config.toml
n_layer = 18
d_model = 576
n_head = 9
n_kv_head = 9
head_dim = 64
d_mlp = 2304
vocab_size = 16384
activation = "quick_gelu"
norm = "rmsnorm"
norm_place = "pre"
norm_eps = 1e-05
positions = "rope"
rope_base = 10000.0
rope_fraction = 0.75
qk_norm = false
attn_scale = 0.125
bias = "none"
tie_embeddings = true
parallel_block = false
init = "uniform"
init_std_qkv = 0.0336
init_std_o = 0.0
init_std_up = 0.0336
init_std_down = 0.0
optimizer = "soap_variant"
lr = 0.00207
beta1 = 0.95
beta2 = 0.98
weight_decay = 0.22
lr_head = 0.00506
grad_clip = 1.0
warmup_steps = 200
schedule = "wsd"
decay_fraction = 0.779
decay_shape = "linear"
final_lr_fraction = 0.0
batch_tokens = [65536, 131072, 262144]
seq_len = 512
doc_mask = true
train_tokens = 648800000
steps = 4646
dataset = "wikipedia_en"
Each number is 500 + 25 x the weight over its row's rms, rounded and kept within 0 to 999. Layers, rows and columns count from 0. Numbers have three digits each. The size before them is the row's rms in percent of the matrix's.

# up: layer 3 MLP up, 2304x576, rms 0.0889, rows 1506-1634, columns 288-335
# down: layer 3 MLP down (transposed), 2304x576, rms 0.0851, rows 1506-1633, columns 288-335
up1506 111:516488501538493462526471507444469507480481499511510464497466516476501512496514492485571527532545512505534498517497515496532502505532514529515472
down1506 099:491532464455517474480499526501535507480532501530516495497496511548505489508523487501446525520490506496474492481522487513472499486497506529525545
up1507 103:451441477507486511517513474486481485533418483504513484459482482528489468490510531507546509530502531471512490456536492514535463463513505481473545
down1507 105:511521527488490505470498475508531480554509512490486491523502547533535510474457501486502469488484475435453487491494467524526520500483449496511522
up1508 087:529497509462509537526504512494522488524494571551550497514514474501479496529488479484467510483484508493484489522548484466488481505524513505497545
down1508 095:487487511473552455522513459560507505503518514508541516496487506479473515481493475491522445492483472487519505551518462546523478451488492486448520
up1509 091:488552497503527497522472514506478568475522512486470544517484498478510468465489520504502525566499491458504484438514476472545503492511519543490493
down1509 097:526468516488493505514489480463473549492489491523493473510425515527495477532500509480494488506489472550515530517556494516536450477492528510555476
up1510 094:489567489514504541523535486510491510528463505469536481444508503518514522483540500511484479478485471529502520486535490534518464482521520523515489
down1510 102:458507482472529463523503480515482479514468481506496483490491497485496498457508514531506458464477492491488518470475505550455481520481536527502489
up1511 096:523508442492488489479532466495508485474497523487447520461508529540452496519476487486517520528490511508501452480524547488508513449489515515528490
down1511 103:508493523526452454497526491453498485493451490488450529517508464533524501517583517460488502496503458513500474491524515517432434522530512484480491
up1512 110:488457457515532469437508521531513501518489563497492495535428449455532499473521442510462552470464491499500526558485523522476490459518529486474478
down1512 098:496497552506471487505499463505507495499502477481491471547493484481464567533511482501495552525451441516475497510495536513500490465487496475456503
up1513 103:483486491515529506469539492490497485498497512484487511477520520474470481483499452506522485526503465473528481499518493553490459462483527468513490
down1513 094:486536525480486496484480504559502556501507512515488526513518485532539530454504496498508555537570492516503517537501521487488489493532523457484508
up1514 122:458472506543534456479502510515502480446526456437518501506469475479464506504483444552522505505501496512504508439486492531497497520491434489507512
down1514 110:490499478520463515471484506517496507501519473469438517521497511516507538512480484498508536489510504506527482491489442512488508496474491514435512
up1515 090:525481528477490493567488539553507495530505434512460516480479489513527516503477458480499521508512532515453476474449510488483494454492497460517467
down1515 095:465519536463472525480507499536487508514461500509489468524505499492503503510538464463472459520511495463472516511518486512493495495527541464509515
up1516 102:520516506509489482495475527473492513515478546503499524480497455490510500469487516511555455451502492539474545505495532518529507442446479543484541
down1516 107:492506515512489489507488527484498488503473518480529526534456451530526486457515511503496513444506493509462494491487497489514483459445486535515498
up1517 115:488533488487470497453512458519468500522513522518560494540515502508480483511504519491520452486536517525495451478475505493486533485545472520496537
down1517 101:522452549527503472515484492513496479505513512493461522481518485462511500484476496471525463538486535484562502506493489497495539500510456481463481
up1518 093:480496479517521507490529486484503498516541472552515490501500508483504511515508489531482498536506512471500516526541475513504499525502516486488477
down1518 091:506499554536514506506501521494563507532493499503463529507460495505498476528463470482493472527504501490515487443491484481456546487531488498504519
up1519 101:506469464513532512456494492497505493532465476510545503484554489507513512486489523488512490504513494482487533488492485544549474512512512491502503
down1519 100:532503492466496503512484493521472504511499501466504519505519462518502496478480475466537536526483498489532532489495525459506485491514502518497521
up1520 090:475467475490523486483547478536494513506508519502528516539504506544506491477514481540499492473486515514503496532494498482477538554519497498475522
down1520 095:501479513507499506487500496479525531490477545506462522446493538497541488522589476482496529497486477489491500471502439455469502493503501486497501
up1521 102:492533485498544512485508509522509511507511485493489505501471501487484481456497529522493514515500468503479490549510535537494502519490530507504551
down1521 096:493464533515499482480486516497486512475508463478506455504515503541511499520510466478519543513507473517513485499483476513487463483450492554483491
up1522 112:500494472510553494469492513498510538475503513501481495490510477486458511486514518491545513439518509469518498488474496482505508497515528524518512
down1522 097:477474464511539501488496502481457512510507503548509526515483463508467459545533515484534490485552463548533481482518515518537526451498533528519478
up1523 110:534507554488522497509525519525532519532463494523467507535488478467501505526450477502496498488530507496481474481492502487469510488500551467479498
down1523 106:540460546511502549454549472525527474534471459508518505504485494472456471475516513498509447461487526508519516486492483489477490501505540535471503
up1524 092:514535485487512525478501486484485493472456510520540466540522466491501510503442538491466500467485493477497481510509486464463501479518505499483489
down1524 097:494513545506515493478488486470477510495454523501532496559447489522503524485528498478465462537460521459498468517515486523513501491497484487487481
up1525 134:507517524553505524476487468521506506485484512472499474491521494515527447542429477482507537501472470480488506521534524545480542507462463537534485
down1525 116:486502499486494507474467490509504500523505524474455503485488513568529448539498528485509468489491515485496490497469523510499490509488531499547508
up1526 099:480520477514470531492452510481522509529502501501514514526486518490513453544483506556513489524495505497503507519555477489471437510487505487502508
down1526 095:507490535486492507500466498541524522539510484457494518515514535454486527531509530486515522512552476500493479484498510484514510478490486465499501
up1527 078:527491485495452519460513430510481525521485532512495521508489566491494489538485463526441501464495478500487526521501493559506529505502486500462480
down1527 098:490499531505488483502540500488494509492464509524490500506495507492496489505501520467513491488514497488484497457542513511505507512511479492476489
up1528 103:490490482546500454529493504488473477507532484520483522554483486550497537520507505535566524503509472476507528491523471504465533475486506501484509
down1528 094:480470503510470514483524520474504522526495527495481497537517499510499511478492503477507503532523524523502484531468499507516557491429473490489550
up1529 103:509527502536486516485522527534489480502498528513514504505486495458495437473473443541517500527494471533472477432484483532498524557478548490493506
down1529 100:528501466500504525523494510488483466490516493535493480490491477517513500493452507522505523505471467485493457462461481493470521519515535493520471
up1530 116:487488466488503501535478495471510532488488533499520473510457515488486477519508491519520518446501522484527493510478500504503556494495443494486529
down1530 109:467503500538493498489455519469527515500497463526491474493516445535508494486552536511520482503498486542517518510530514449480498457540540490528467
up1531 092:482493486514518484541522522482470509509535489471496494527537553517543508477487449510450508522452526546482516509499513473497487488500494496573568
down1531 099:492499505558505499503524479475445531551461491459513542508501531515479467495529536481487480479509491519434522447534473491545457486470520494533507
up1532 098:445480535507481508465517482535501507482522477510488555512484473484474476527493508559518524455507460489485477521507490493474483517493548513469487
down1532 097:550502508528491536512487499453530483472463510513509568455485523508493520503496467512513539505540436507542479502498493479502511482487509418503497
up1533 090:464519514497520466488532497506519502465510502481507485494498497504515492481524519480499509497439538476502504461504489484456476535545514508482496
down1533 095:457509505533535496487480450495502512473493510537478508491497541495492542495495501493521512483532510523559559508499465480483482515492512533500504
up1534 102:517548491485457482507502504489453522482499522496561510509455497484506526533542480514509543516467547460482503484456545532517488527500495507514530
down1534 113:505490455514479423491537488515469512493485514515537484557492479473515542538528493485495517478524571448416539467522498505495494497504544466481531
up1535 091:469492510512513521508509496458498469532540528458450500488526503499511493452533498456520515491498483495457487487506478426485538483486519527507509
down1535 094:509530521512470479507452513491486534497502516502509499476496510530517481510474540532451505526503500524544488522469475411483507513516508453526504
up1536 088:541558488516567498519485486493529522503509470509486507491528557469555483477461489495461501484519530479513465503508471507493482481444518504471522
down1536 096:507562509481486517459458488517478473517515515528520518513492489468527532493468498520534497486481452484486506502486519473486547496525533488544439
up1537 098:523495474497506473520502537492491490485485480448467518523450513508521515517484498464489487466525546505486515532502474509525524508522468530528504
down1537 107:489517484487479475476506522522470496489545517519487479516482459457502516461451488479482486500556507530441513508494510501534512508508454489524481
up1538 097:450503517512555507481518497504485511529501510531552509520522514467501504533425460513492437526530506492482442497492465466476498477524534494455455
down1538 099:458443519511544540517450503504525500497496513517425499517508475492503478485537435464505504499488563482490450512509494532473486494508512472479522
up1539 088:483466514490496471551499550484496488502483522471516498523443496483488493484451442492489454514511485447498464523485486519521488485461479498508489
down1539 097:514496497465486513500523521514500501514498473539487506495451488514497460533479522491500470469517458519517473500489467511513483472462519483537472
up1540 095:507514538489509496497481501511516528492557475462484482526484522492482554475491482524511518527512530500537517490514476461534536505488489518498522
down1540 101:519486482552546501517511488521508480503499494488587502447531460507520487506517484566500534493492521500488491464522513522541494497531459482477479
up1541 095:527528492496505536509517510492500507529517523492489512485545537523496490527523512518520497482513487501466526424498460549482476535486503534521499
down1541 101:538506520556550518539503468501482524564508492502524501455502471501468497525509493508469528516553473505501543539498495509505526517497516517505503
up1542 100:528529486491463531531496506540470463475476535478467485481492532518448527505483513522488538520512494567523521465469476477547465535539476519527485
down1542 103:437463515478496471476528530501487435513490561484521476516511524517499477543460521511523542514514487487529463479514473516482499491485513439480552
up1543 096:519494467468520492463514517536478497487513504485506461497501464496491508518532521454532532492540462504517518549501517465467476485508486509472480
down1543 100:442486443458543492542502496531478491507524494520505468496494502484536470503475534508482486479516509481469551516464474481493482481509503544535500
up1544 092:483511532508541514511466474515525477536447509494483505526484511508530527514513496464539470507457498511444494461482531504482497510540499489466544
down1544 098:523543509523496519478456507509521472448480482545454483511520511548523500477534454512507495520485507511509504452518504456519473483458486489528523
up1545 097:524483461485457519485478500530488513534504484474503476492512492496500505508469507530467496517544493524510468501501510541505481523492480527501506
down1545 097:491481552521499480502469489509522515536534471489537466534539469478486493514491543505498468501553479516530507549519542504523490535485509500467510
up1546 104:524511469531486496541517496479532506545485564469483492544490470482465476511522510517479517491472566500507514519526519534511500509481482496499497
down1546 104:509506467518471488482506510499505483494504520510511487498500495514458530495506506492466496528495490468497575508507501469464489526474571511540546
up1547 094:475489519476509512490494502468476476480474466533510533501483497483516466501518507476517497527524518476527546471476479450487478470513491497490528
down1547 103:528503514480495547483514544485507535524496555511507490476508501461488509495522496482477500457489489489548530481523475480516484480502488503485533
up1548 109:502454502451475489499481517503506491466518510517485478466505486480526501487522504535479547540550493466484522497449489494471538529506545509518519
down1548 088:475486536501525501490512536457516478460454527454494489481498510493494525536489535522496484478510482529526513501502529494530493518489496523464504
up1549 096:502493487508540494510500469507467489481501490507502503550512535532500521488552500560515487461502540497512488506499464493457520535477500524487455
down1549 104:501504509498526488506478483515535488497458522508512537498511480508466476476573476479519523484491492536538468515517457496536515513499493489483474
up1550 093:527575517485497499508489493518493508517464520459509492485448507518520449491486487502500553512549522510519487466507508492451511528541493518518513
down1550 096:484542472513519497486483458550445511523509479482488493493497499494494498497508495487510439506509472517509542476520473526532504513452483473525522
up1551 108:463467501542516504489507441535528456493464518481507479563543540453473476488472511504501500494497492474516477508501548525506503556509489541495473
down1551 092:475459529476523494525571483495480524436482542488494471479467513511516519537550474468490502517511499527500454537488499463462513489494441510503477
up1552 096:492564483524471470486549521523513461499468513468524495490495502519483504483471503488544475474473475496531528498488474536450447507498464484465527
down1552 094:516494492461487512518507488485506436484493461456522475555518497488534516464483460532511506504499504487500469491483469489502475474500481488506524
up1553 087:523515510488522497499512517512506493485491489493500499512496520499492483490518529508498483551485502473551466495522479561515484510519505548479555
down1553 094:535480553490483530496525474506505524485475507460500520479491518487505524535528516554503519532494475564501460484547502528452458520506514524523488
up1554 103:509537477493495492538502504542490508516500468543465460491523463541509526444515554492475497552514520513504530499513463514471538522503514482482514
down1554 085:494482483527473486498501515473488530515480448503465511462478479498478470439484460480506519499504462482517564473470437473504514494492487502471526
up1555 096:488532469487517518496477493489474483505483516502519495507497465497509526449496475531476530466479523486510524510479550547504515518469467539510512
down1555 100:507488511511524500525480513520505524486483500482493517513469523481506465561491488471485526488516519486519485486516516497484505500491474522487499
up1556 095:492562485507513455477466485505529482507487490520513453483479526491496502475567507498503503494499527509492510475469530503496519547468558502492484
down1556 090:498507517505499554529487480470527515493549543471476491492475463528507492499541515582495498502474462495487522478534506535472520510502486507512475
up1557 113:497490482535448456489504508481519513546519498510477532495509508481513451508491547471534510501471479484464486501501486538469512469518520523498533
down1557 100:466491548518492527426546526529531520529542496461488470487496509452442491530495489468507489487478398471475456514481539480542494503503495440504478
up1558 105:515489476552500513459518507491472514486453503447559529503486482464520455536447535481512521522510478501467508507520480503462530477496470495497521
down1558 095:476468581463530474523485472534520541461515523518489461533492490519482471518522492524507506513477456487508522457466539515486485541441486503511487
up1559 097:478549511516455493481503512477507495495532448507489551468485515497459518489476524489519510505482515499437477511457539460529504488549525532544519
down1559 104:487487470497479488497517492522498493517444477510533490557507516529516493537466491510448507481504512495537501505506498518489510498551462529536488
up1560 108:546502461523534465453495494476517519533510514516499471515483498526509489472556466466520505487507506523490507542494466526517474514461524482498519
down1560 089:469496565487483565485495494514516471510504485503477489485494488492493450441471497530459521504454475473487446515507540481491514503545507502514531
up1561 092:487500485541503503541490494508528496482497494489473483493523520525513519484511516502540515478482488474496511517507478474504510454497522461516472
down1561 097:459481488524510467514462503537461516508504497453522511516492495516514526473482493481462514518541528435509491483456467519479481497510457542524557
up1562 108:502503493538514468485470487496483463524484533506492524514551506498543455475503500518514520513494493472464462558492466520475505496501477486496500
down1562 088:496483488554499510498517521485548490492508469471527496493469492511431476528510531519474522485483482522514475461495536456503515559520469479526468
up1563 112:494462504525512566488512459542513496469490506484521502469509451492493530489463568515516531505476516503473485483519526514494504548465495483487508
down1563 102:524519478524497503475505461429497507473550543481486501469491541500526480515526525497443490562503469510529496486538497463517518512486498454529502
up1564 098:493526475515504501523458511542547469567503524489481496527517511472491542505490494509487470547497493448513442490482464479500550506490499521506522
down1564 107:494514503490476574513453476507462540552506513467513483530484483496502507490529505540504460524515480519563509507471513506521511542514452525514521
up1565 128:494500487459484497465487499539541498490490495492483489489485439505522516525515470448471508467485433522490515501478480521489500503452473540498511
down1565 111:530486524504505533525483504473510465499437526499514541494519491511507556522488536522507424499499457499491481464526457505482506489470490521485520
up1566 087:474513506469493528476486472538493516477459475496528522482504526491493510506507505499509516538482473495528451510464515502519505524531524503503483
down1566 093:489524465491540495521493496429534499503490514514496527514499512513502492483527479522505549488491454466499498564484533522477517541522531531531498
up1567 119:472546515503525463482499482540516529498465578482452485515511540490495476484481484534477504522501473513520492457497455509491507536493502460505487
down1567 103:493511551518501517530506550450447486524506505509494500469494468506519489471521521459512544488492516505515469527524525475506515468511486509488474
up1568 106:569549515496530532534549507469501495513553467495545487479483509532494500531491532522467517498494502519499491478439512506457518510494481488472495
down1568 104:493531517484509501501527494503554458509474504462545482484508530492523492492477500473476502505465499495482510490515526478505515451481512542509560
up1569 115:523538500480517500484477496489521525515491498501529505576488497508548433523523515539483507521482484464462511502507489470454484547536506490497494
down1569 108:544406541488471477434468469529508476527466497537526562480543530477532535483521506486465492510464511490496478510514511503490523505442493541463532
up1570 107:520509520539550496533557478519488518483449497515479473524502486505561467518500473491518499510490506504477480518493471498488509500489451528487517
down1570 106:509505488511478553505515464532529481504486499491463459502446489536508467512477511482549479488512483505499523532467510469510541473496497483507499
up1571 103:478508500491481511491469503512522523494505508496480494500471506511500490563511443451484512527482508512510532485483514503495493509520510485546494
down1571 101:492481517473509473439498527518521543510474454582533472489495539483460486494505478452522483520511465505506493467485528478526502527481473494503506
up1572 097:534477509496490495482477563495537449485515483487496501497494461465500493530487428506505485508507516518489492505486514492514471496506509513498518
down1572 102:522505496509566514492445490495496505519518453512505537439493477535504495500506521494492458492490526519478510501487499538487494498502488515499505
up1573 100:534521514540525507464498544514499505485490506537520456460499521493514517493513531480474501475493534546463489467463509508479536506514496525505518
down1573 092:507480492518479497501570494459513494523546541518467571504508504509552495480507515522526499456464491522525494531491496445510526496488509505520494
up1574 098:543510474453447509494520452506523530502466555485495506520519496479492542484516510514497542513551463548470539497479457533493469507455445477495526
down1574 102:544500522500467517513543491507522491549534524483479519495507494455505453485513446463475484535511502477485505452488497489497485476476455496515476
up1575 095:483486512518451506517509514467491451501451500496517472486518482466518469522544526493485527431534502474522467548481516491513496503529487475491553
down1575 099:539480517507460541491522485464511499472492484476494531468514526503490491523524490486481509499555511480500488491537506500462553515482515469558504
up1576 099:508483520522511522459513522492490535515491531494541468453503518494452495501517489554523502567522494466477487514471511463466494476492484481508498
down1576 096:509524544486485487537478497493446520515521502508494496534493501475507524506527499548451517511476478523507537507507524511492495480479496426536542
up1577 094:467479527487452467535468483569517503492523476505450499493504512546526518481539512533485518501502506554499512510478513538497486506490503514550483
down1577 093:519500478507548495458492514493535511501460511543461509545522555534470494459478513486489440534476532511466491563492527492530523432490516536525505
up1578 101:506541497499529530516482513468510466531506541503514479497496515488539494480486545508486491522490501491494512442541521490487470498490518494548509
down1578 098:537454458492475527490510482467493532487496491513502479493462507515538498513536516507482522506522547533516461464520498491475519517436500455479500
up1579 099:490461495515546478482512434502495491514499507484464479534499483500525498526478509499507534507550466523466503498539491475467469504518510480502465
down1579 105:512554473520518477513467455491513454509549492524484460524511502503501484490495513491475475474511522475502502487492484492465493490446510505497530
up1580 097:513506486490509498501523536490480549533472480507526548503532452525503515456483551518474499511486507490511524476517507503507506478503499510511523
down1580 100:488498479502491466507462500434508505554488500447528492537534509505528462508524517430496514492471493473527502477474523514488482471505512534497482
up1581 104:522485468486529542464495470497512487499481533503523512471473481541506539512494517554524465519481526509491474505510476455469472503502505536465481
down1581 102:492495500488478478526484498510484499535496494561492494482524519534477517475467481513464496509474486519523514488477521524469489509473492533506534
up1582 095:547536479481501506477498488488509513518528501491517500510493507470512483459516517549543521508470509449435542483475517449501507470510501529546497
down1582 099:493496517504528521536483498487476492531501482485459503476514516507480454488473510491506506522508515486459553507508511546478448465501537483524493
up1583 086:544493477537496535494575492515462541540488489508485447475579549472527481516516489502490516466484514468511524493457505511503530508461473527494532
down1583 103:503499474557499511485516498495464502502485487487538460459488495503487488517518513483478519500565534492469530500507470502472535536517441487491528
up1584 093:516515506508489469497515486517500496523458475524501506500474483447513552489482526495526533478482535463531481519493479535509476495516514497472498
down1584 095:500505542558538529538489475548501448494507535508502497528514483520480486487495500500508482539512478475487525510509463491529526475498519486512485
up1585 087:511495514490488493522467489463563473489508509550485478503500459490474497527469512536487504479509456507547467526503544490500490501483535472520516
down1585 100:491505503484492528517538466512466502496480493466511498537480476519473467502532501488511513477520442453498458485512509495466498490534482511483533
up1586 106:491488509480540517468503458527542508543536508524464547511489532483483492473520485502541459502531474499473494542486530479521493454487492529522503
down1586 099:531514471470518498514504508423482473521484498477512511512429498465511540528546472467454508519520490507533456486463519464507474494496516500530511
up1587 090:476531487505507503504489482517456520524517521514484462503524488501513502527482492487505523485482494462459527514473507508540498524538466440491495
down1587 095:529498505497494516508538464498476534499469543488533480500513500466502518495535522522513562492505520525478518519524480499521525509539488509530504
up1588 091:547526492486442517496519488475519531448531555514456518499433447512536497495516507473464507454469518499532463519535461504521489473540464526512496
down1588 097:491537500481489496481544517539491491467531533489530467486508460527537499530510476491458506503475459495483485501547478517518529468495496500473526
up1589 103:528467530470552556477448476493510533478558506503451511517517541512522465514488489529499460511506539434510504471523469506491485512487510511516515
down1589 099:506515514473459470572492478505498534482521488537446491514525559507533490502440491526460464491510492533541499496496449529496499513494477499497528
up1590 100:491556484472496505517534488473503512494529535505514525494512523461553456474481506479515514486512539499483540493465538447483478511490529534486508
down1590 094:438489510515511533471507466467537492501522446454524491525535506502502559478500519480495509506445481518505542480476433508498513498506484477457523
up1591 095:490489465487492507494558453507475510483517465471494509508457476521496515513491458507483519464496518510508501512465476489527461483529472540558483
down1591 095:527456486462491543494501535497531464509533528472476501472495469463493534503462488489481489496514531475490484501495471458523560509497522498511528
up1592 098:477554478508490504497497530516493477480523465461515505505511497521543507480509496541487398517453491538522477538483498544545487505477533486475462
down1592 103:469474461455489508499524497470439525505516494483492497510471519493545487498509532509490479443481502517509497505549474487492486475475526506513480
up1593 089:506427471507521482501515518491510463513540475520501495538500521477457555494470489523472542503532526464487517518505529516513565509532454522521511
down1593 094:466494477551498503462507500512485525522479487474492497550506450452511544502544522559481454516481522496473455484529490470516505470417489504509516
up1594 103:493501465505500429471492515503537535489482487499513536451511503510518501480529493489493480488518493497506500545491495503454462490465524506458517
down1594 104:453488507505519492474456450526526556493496482507534470466501551470478553509492492476468504486482511478496520519537478459472528468502483548471503
up1595 097:491490494508496529468477514512483469484532497494525473528446496501427510513524489486520474485506506519533515535501531558519491517499472545494509
down1595 105:481513502499497465483465488438564489501525488484525490512455533504501499545446494468494474485488493531550495544470535459513486516451488462503529
up1596 097:525499496511511513519471479502514478469487476518483476489520517517490481483489463473496525508513467463498540466480502494465537491500535485545577
down1596 102:488522456545513515520487481492526498527567488481480496462497498476485528476512501577506493519503497462476548520538526491461515490449487493486530
up1597 102:472501491536498501486498488474462496486491497537513494522485542483506504464486468480520505466520500511509523504459507563493479525475546475491512
down1597 096:515472487478460492530512532521498506499506516490476503468516521488492505497503533463521517514460494515485537479560525486532499508484518532516492
up1598 110:506490481510519520525485505521508522511520487452508521491472407491480497463500493497494505491553554467467483509515459533524492554528492496487483
down1598 108:498498495489513448480497466520504513549531470507513517486481479504507477500495493486489472470448511502502472525531495491483483481506537497505478
up1599 077:531478505486496561524486541533482480485484504500491486469531465522492478497459479551523506529538521457488465532501461541523435524557509486471498
down1599 104:479476488519505524488516512498472467518499472503507490531543501478539507528433500496545550477519523492493487520497454516527502521556499485463507
up1600 092:501455484544467564507462544521526524501541483475544500501495520469455498506472532525484502526500485492542505554463478501487522486508504520536465
down1600 095:481510465518475469482491471528524520510579469498515522490440467464515547526526505500515510513490473517533509501512516492498476501409510461487482
up1601 109:488491489481511502466529515485536502481520519467499497528476511496521484526494506441530451508440475487481445516489487510491509497519477503477480
down1601 108:480442514538518488468507551507464498433543525479515453518508485511468461508510500487523534533530535493478539479475467527458501477496503529530521
up1602 102:503488516479473497475484507507500532525486470483507496492485490498470474491506538513481543489550482499484487512504533493477530546521493496465514
down1602 108:502538511505522497503496504462516457505475542488501526500507551505501493452478486520494532509530489481471527545510506489540513545537428492450529
up1603 103:470513515510523525490574513445523493479508502519496508542483525495475484469484487457463464508504502499524502492486566485504527496486505490507507
down1603 094:435477509433493505503481494490493525534558561510501521481506510488515517473540495456478541466481509491493480505493480506500520515542488510517499
up1604 096:509502498556500478517531510514465519463525528522498475531493494509486453507538458537519490494510505490518483505516562463527481474495531559552477
down1604 093:464487520512493484540460533513518481495477476481460563476493527491499521514491478499512478512488504505521464456519528486504491470448520463528484
up1605 107:538486459458480491496494530520528500514456487498516524499505471541525499510546485508501436470515519511497477493514492505472459508504484522510510
down1605 097:525520464460481469452534487486506522493500481529441481506492549479480517462471571510483502529495510500514523487493458502521481528524514480475492
up1606 107:485526484489478512464489538503494478499532486510480507502532510485467491455480505487461508475520497485559497532483508495521479527555486521511481
down1606 107:493464501515489483460500520430471494513457505497476503528525554472483480503511531508570502538488514535497553520516475562509444504514532480470513
up1607 105:479506506465521520485496533508521467514519492497556479491517483524485535465497537517463519475527534497498484513517524494479521472493473515482511
down1607 102:475467504509511522517486517521503473465498492511474562502503549491507484509541500535540501487518481543545507563494540527471510442542512504532458
up1608 097:507466493554550527504492512490493486548518480477492469493495493504504526468513487531510488498461503471499420482486473522462499540520533537483506
down1608 098:492478520523515511491493539506499505512515476460497493486502538491429549550492465489465483557511504516499498500512505470492507521491501506494495
up1609 095:536517477465501497502492508521547510516504514525483518484530510546486483486454481499480507495480462485492533493489514479466476519481499509508469
down1609 092:503493495508499503533505516495513504542501515499491498474541519498486486499506503474512438541507511549510462475526456528446494478510539493504517
up1610 099:518482484479477459502479511507517482509484518466480501516492509481484497537508474513468487513467535495513478518492515483526535477531472547515530
down1610 103:512515526509544524490455507490495480548527517547475494509460479472471483507481548498514519471481494519510488503526538490482499500513460491500468
up1611 090:544480469542462552463515509542492486477478531501477481501490481458524466526509486521485490518527435512508464550489474539507476550478504479488506
down1611 094:507527528499499490499602467500466487492479503514533504478507525494460486512535492480506481485474493546480497526508452550509532510497479471468472
up1612 095:517478462512544472463517493483515520478481498500528499494522453495474507497503550486467514544470527552542514478492498543468493528507527492508527
down1612 098:526461513499452491465458536517504527453479525507485492466467528531488508483497479483488474492519526493466483521505476542498491477493480505505499
up1613 097:521507494515487494471553496492498520479497488473509485510506517473534504519507459506512518499505485501498494553513476511507454463473497482497506
down1613 097:502492515544506464526499502506561541458485518513524510523485501511491447485503519505528509464519517488537503506487547448470483437517507505508504
up1614 106:548510508487492453467573519511496494537507464514506524483491511540525498452468510475524493510514508555501497505485502513506479497501487481483494
down1614 107:471481542492516483507519503512508491470506520518530506503489496496497511505440500478529528537492505551489515536513524532535537481460498502482490
up1615 104:466510532515566508487568486524471464502512515508489509495458497508467523460517518484570534477512512484511550498562475511482502501489492492462487
down1615 083:537469480518483532507473518457512559504531467515486530465492505508507525521503500481465507498481473514478486506482495441494484509531539452563489
up1616 108:478502482514494467506524539488476526510503505499487512474450488480559540481538545509495474494457501547547521518523521490486580467486546470511508
down1616 103:473486489482490468517505492547509482520473475526515533540475445510527497514513479484479530490496508528507493512513493510550516507514516467516511
up1617 098:473483527526493515492487504492496508535493460483425506488471542532497531480484453507522474554534512485505488494531547494493487509469528569555507
down1617 100:494520557514484515517483488532525473538470491484484481488491508507491546493490489518540511524499540547459517467540518513496522521514521499483500
up1618 098:559516482494516473523503541492525552489515470483470478510454514475527516525504474505521516476475522517507502527522531496500505473492523504517481
down1618 105:506481515550523514496481497517501541488518510474485475513496525477525491510488520482504494487545521506529534527494510560512488443522530483484472
up1619 107:446500483491494499498526503538481518492485516540455481537531530490485441515509472476491508503483468493560541499522516481519507484527501490489525
down1619 101:478518508495548500499483513516515496521506479510541508492524513486482553484539501462502502459532545447469453447491529516488535498471497536511488
up1620 091:493511492515538521483502499512537560480499505516493511510454500544477486533477484498505483503483468482481511507510528500505555537523498515528482
down1620 092:478519538500504486522472517497504488503529424498464518483494477499470522485472509441507498531492464498509502496505537538450508526538497485506488
up1621 093:430509509498520526471494505466506542496496490496497496483483482490509487528506544476506437482515481533476484491501494498463499507487470504451468
down1621 105:506529493487487482497499462500489490514513524504492562497507491507512529514472469487465499495497472479522508496507486515484486497479494518473510
up1622 098:495511492472534513506459494511471471497476552532438504543508513477507522523452498537503516493505509521477500516518511482547502523453519510482505
down1622 111:530493533541484493502467515461462499476490503489479501518487527507494468525494500516528526488507543498419535492497441516539496505514507495506472
up1623 100:519488457548524467478569486520426510539494535545500494479531446512528488492497492532533508457510506525457445542496490528511529510510514480492493
down1623 097:499482531534504484557498465499498482539497496477508491478474528502533518492486489519486559496502486484505513490466533490455506507481520459499539
up1624 095:478505495520480467467530488513551487470530526444516540499491503461479531539514505539539511509514509523521510492494459486517454515537479498466470
down1624 098:486521505519477487483520522519519536492491501504489522490455521498532509513511476483502480467500462470480479469496483524563483505452535490499489
up1625 115:498530538514474495506494511463520483499487527494513518513488510473466516504500504479517497529522477471486521439491489498503547518510471485506545
down1625 117:486519489507513534494488506535490526537514481469507517532511483470454523505534511492471530486516505463470509461478490483452514527498459458473487
up1626 105:489423495521490502548430493498487472468473554504473510490507511419514498487479484505485473488491524504479526472510527459530496500518504503492495
down1626 091:457515506507508550480519458504479535481487480505453457484484513500507480496508522545462476522465519498560465499498463540514488513493529507455474
up1627 106:520499494505507448495499500491483472502520519521498538479452527487496544480480545455505488544471528479469548470494482533518511541485490508489448
down1627 100:502469516474510561494491513503499547538486504536477523487493458510478514500534515474480513508513513505512493496561525509461498479520515530483484
up1628 093:476439458491527475509499488514499489519491528512494485528499533517507476428503500528467509546487540486497508490521505510482457457495475472511533
down1628 095:509511515484508521511502489516504503495477486479503523505530478487531500431553487564536546475484476492505526503489525494520492501549487485495501
up1629 092:460527496484477499509483547569539489460485593481497496519500518465514491482476483517517506521481502499469498531535536517507495548528459448458492
down1629 097:492514497517524491517517513524491495503556503492487517450486530483516504460545511481485487534467490451503525473471514500495499466495504495477539
up1630 093:472480498507504508503525520484506494545462495536518531515530490536502498486544500535503455501529512512501522495531524540536470488492465496520513
down1630 100:504521531502474499479469504516499496473525506489507469514492538483514511455461481488516517508492453508487509522492501494544503476533493503509546
up1631 105:582504478575497501500483445468512504492487448488482527515514469492467488514484528510513508476490490494505521558457510573450488471522528504521466
down1631 096:499506539522474536535480553477439504494481508516482454489500473479512524482532478523484512551439514532493483516551504505500510481506463490481514
up1632 097:444468520524473482504553506501489521478496514473487525494545501484510484508522479519509526472448518457467500446466527469504506461516489559521490
down1632 090:499515473474512500472463485479555481473527479532462410523516511523467548495528482510501499512500453539504509547505473508525485522488470477485510
up1633 105:510471531502569507505499507530538494506488525494481534486502538486505463492488502473500493513499492488507505531504514519519508484452493473533446
down1633 102:502462472550526466503496517495546536501536484496470538510471527527453473534512445495504508528461506507483493468521429485520477518477509514494529
up1634 096:495498522517451537516462562481500514503528487523505533518514513533505468579533489520539506462538526500484503516515492491517507464500511506517461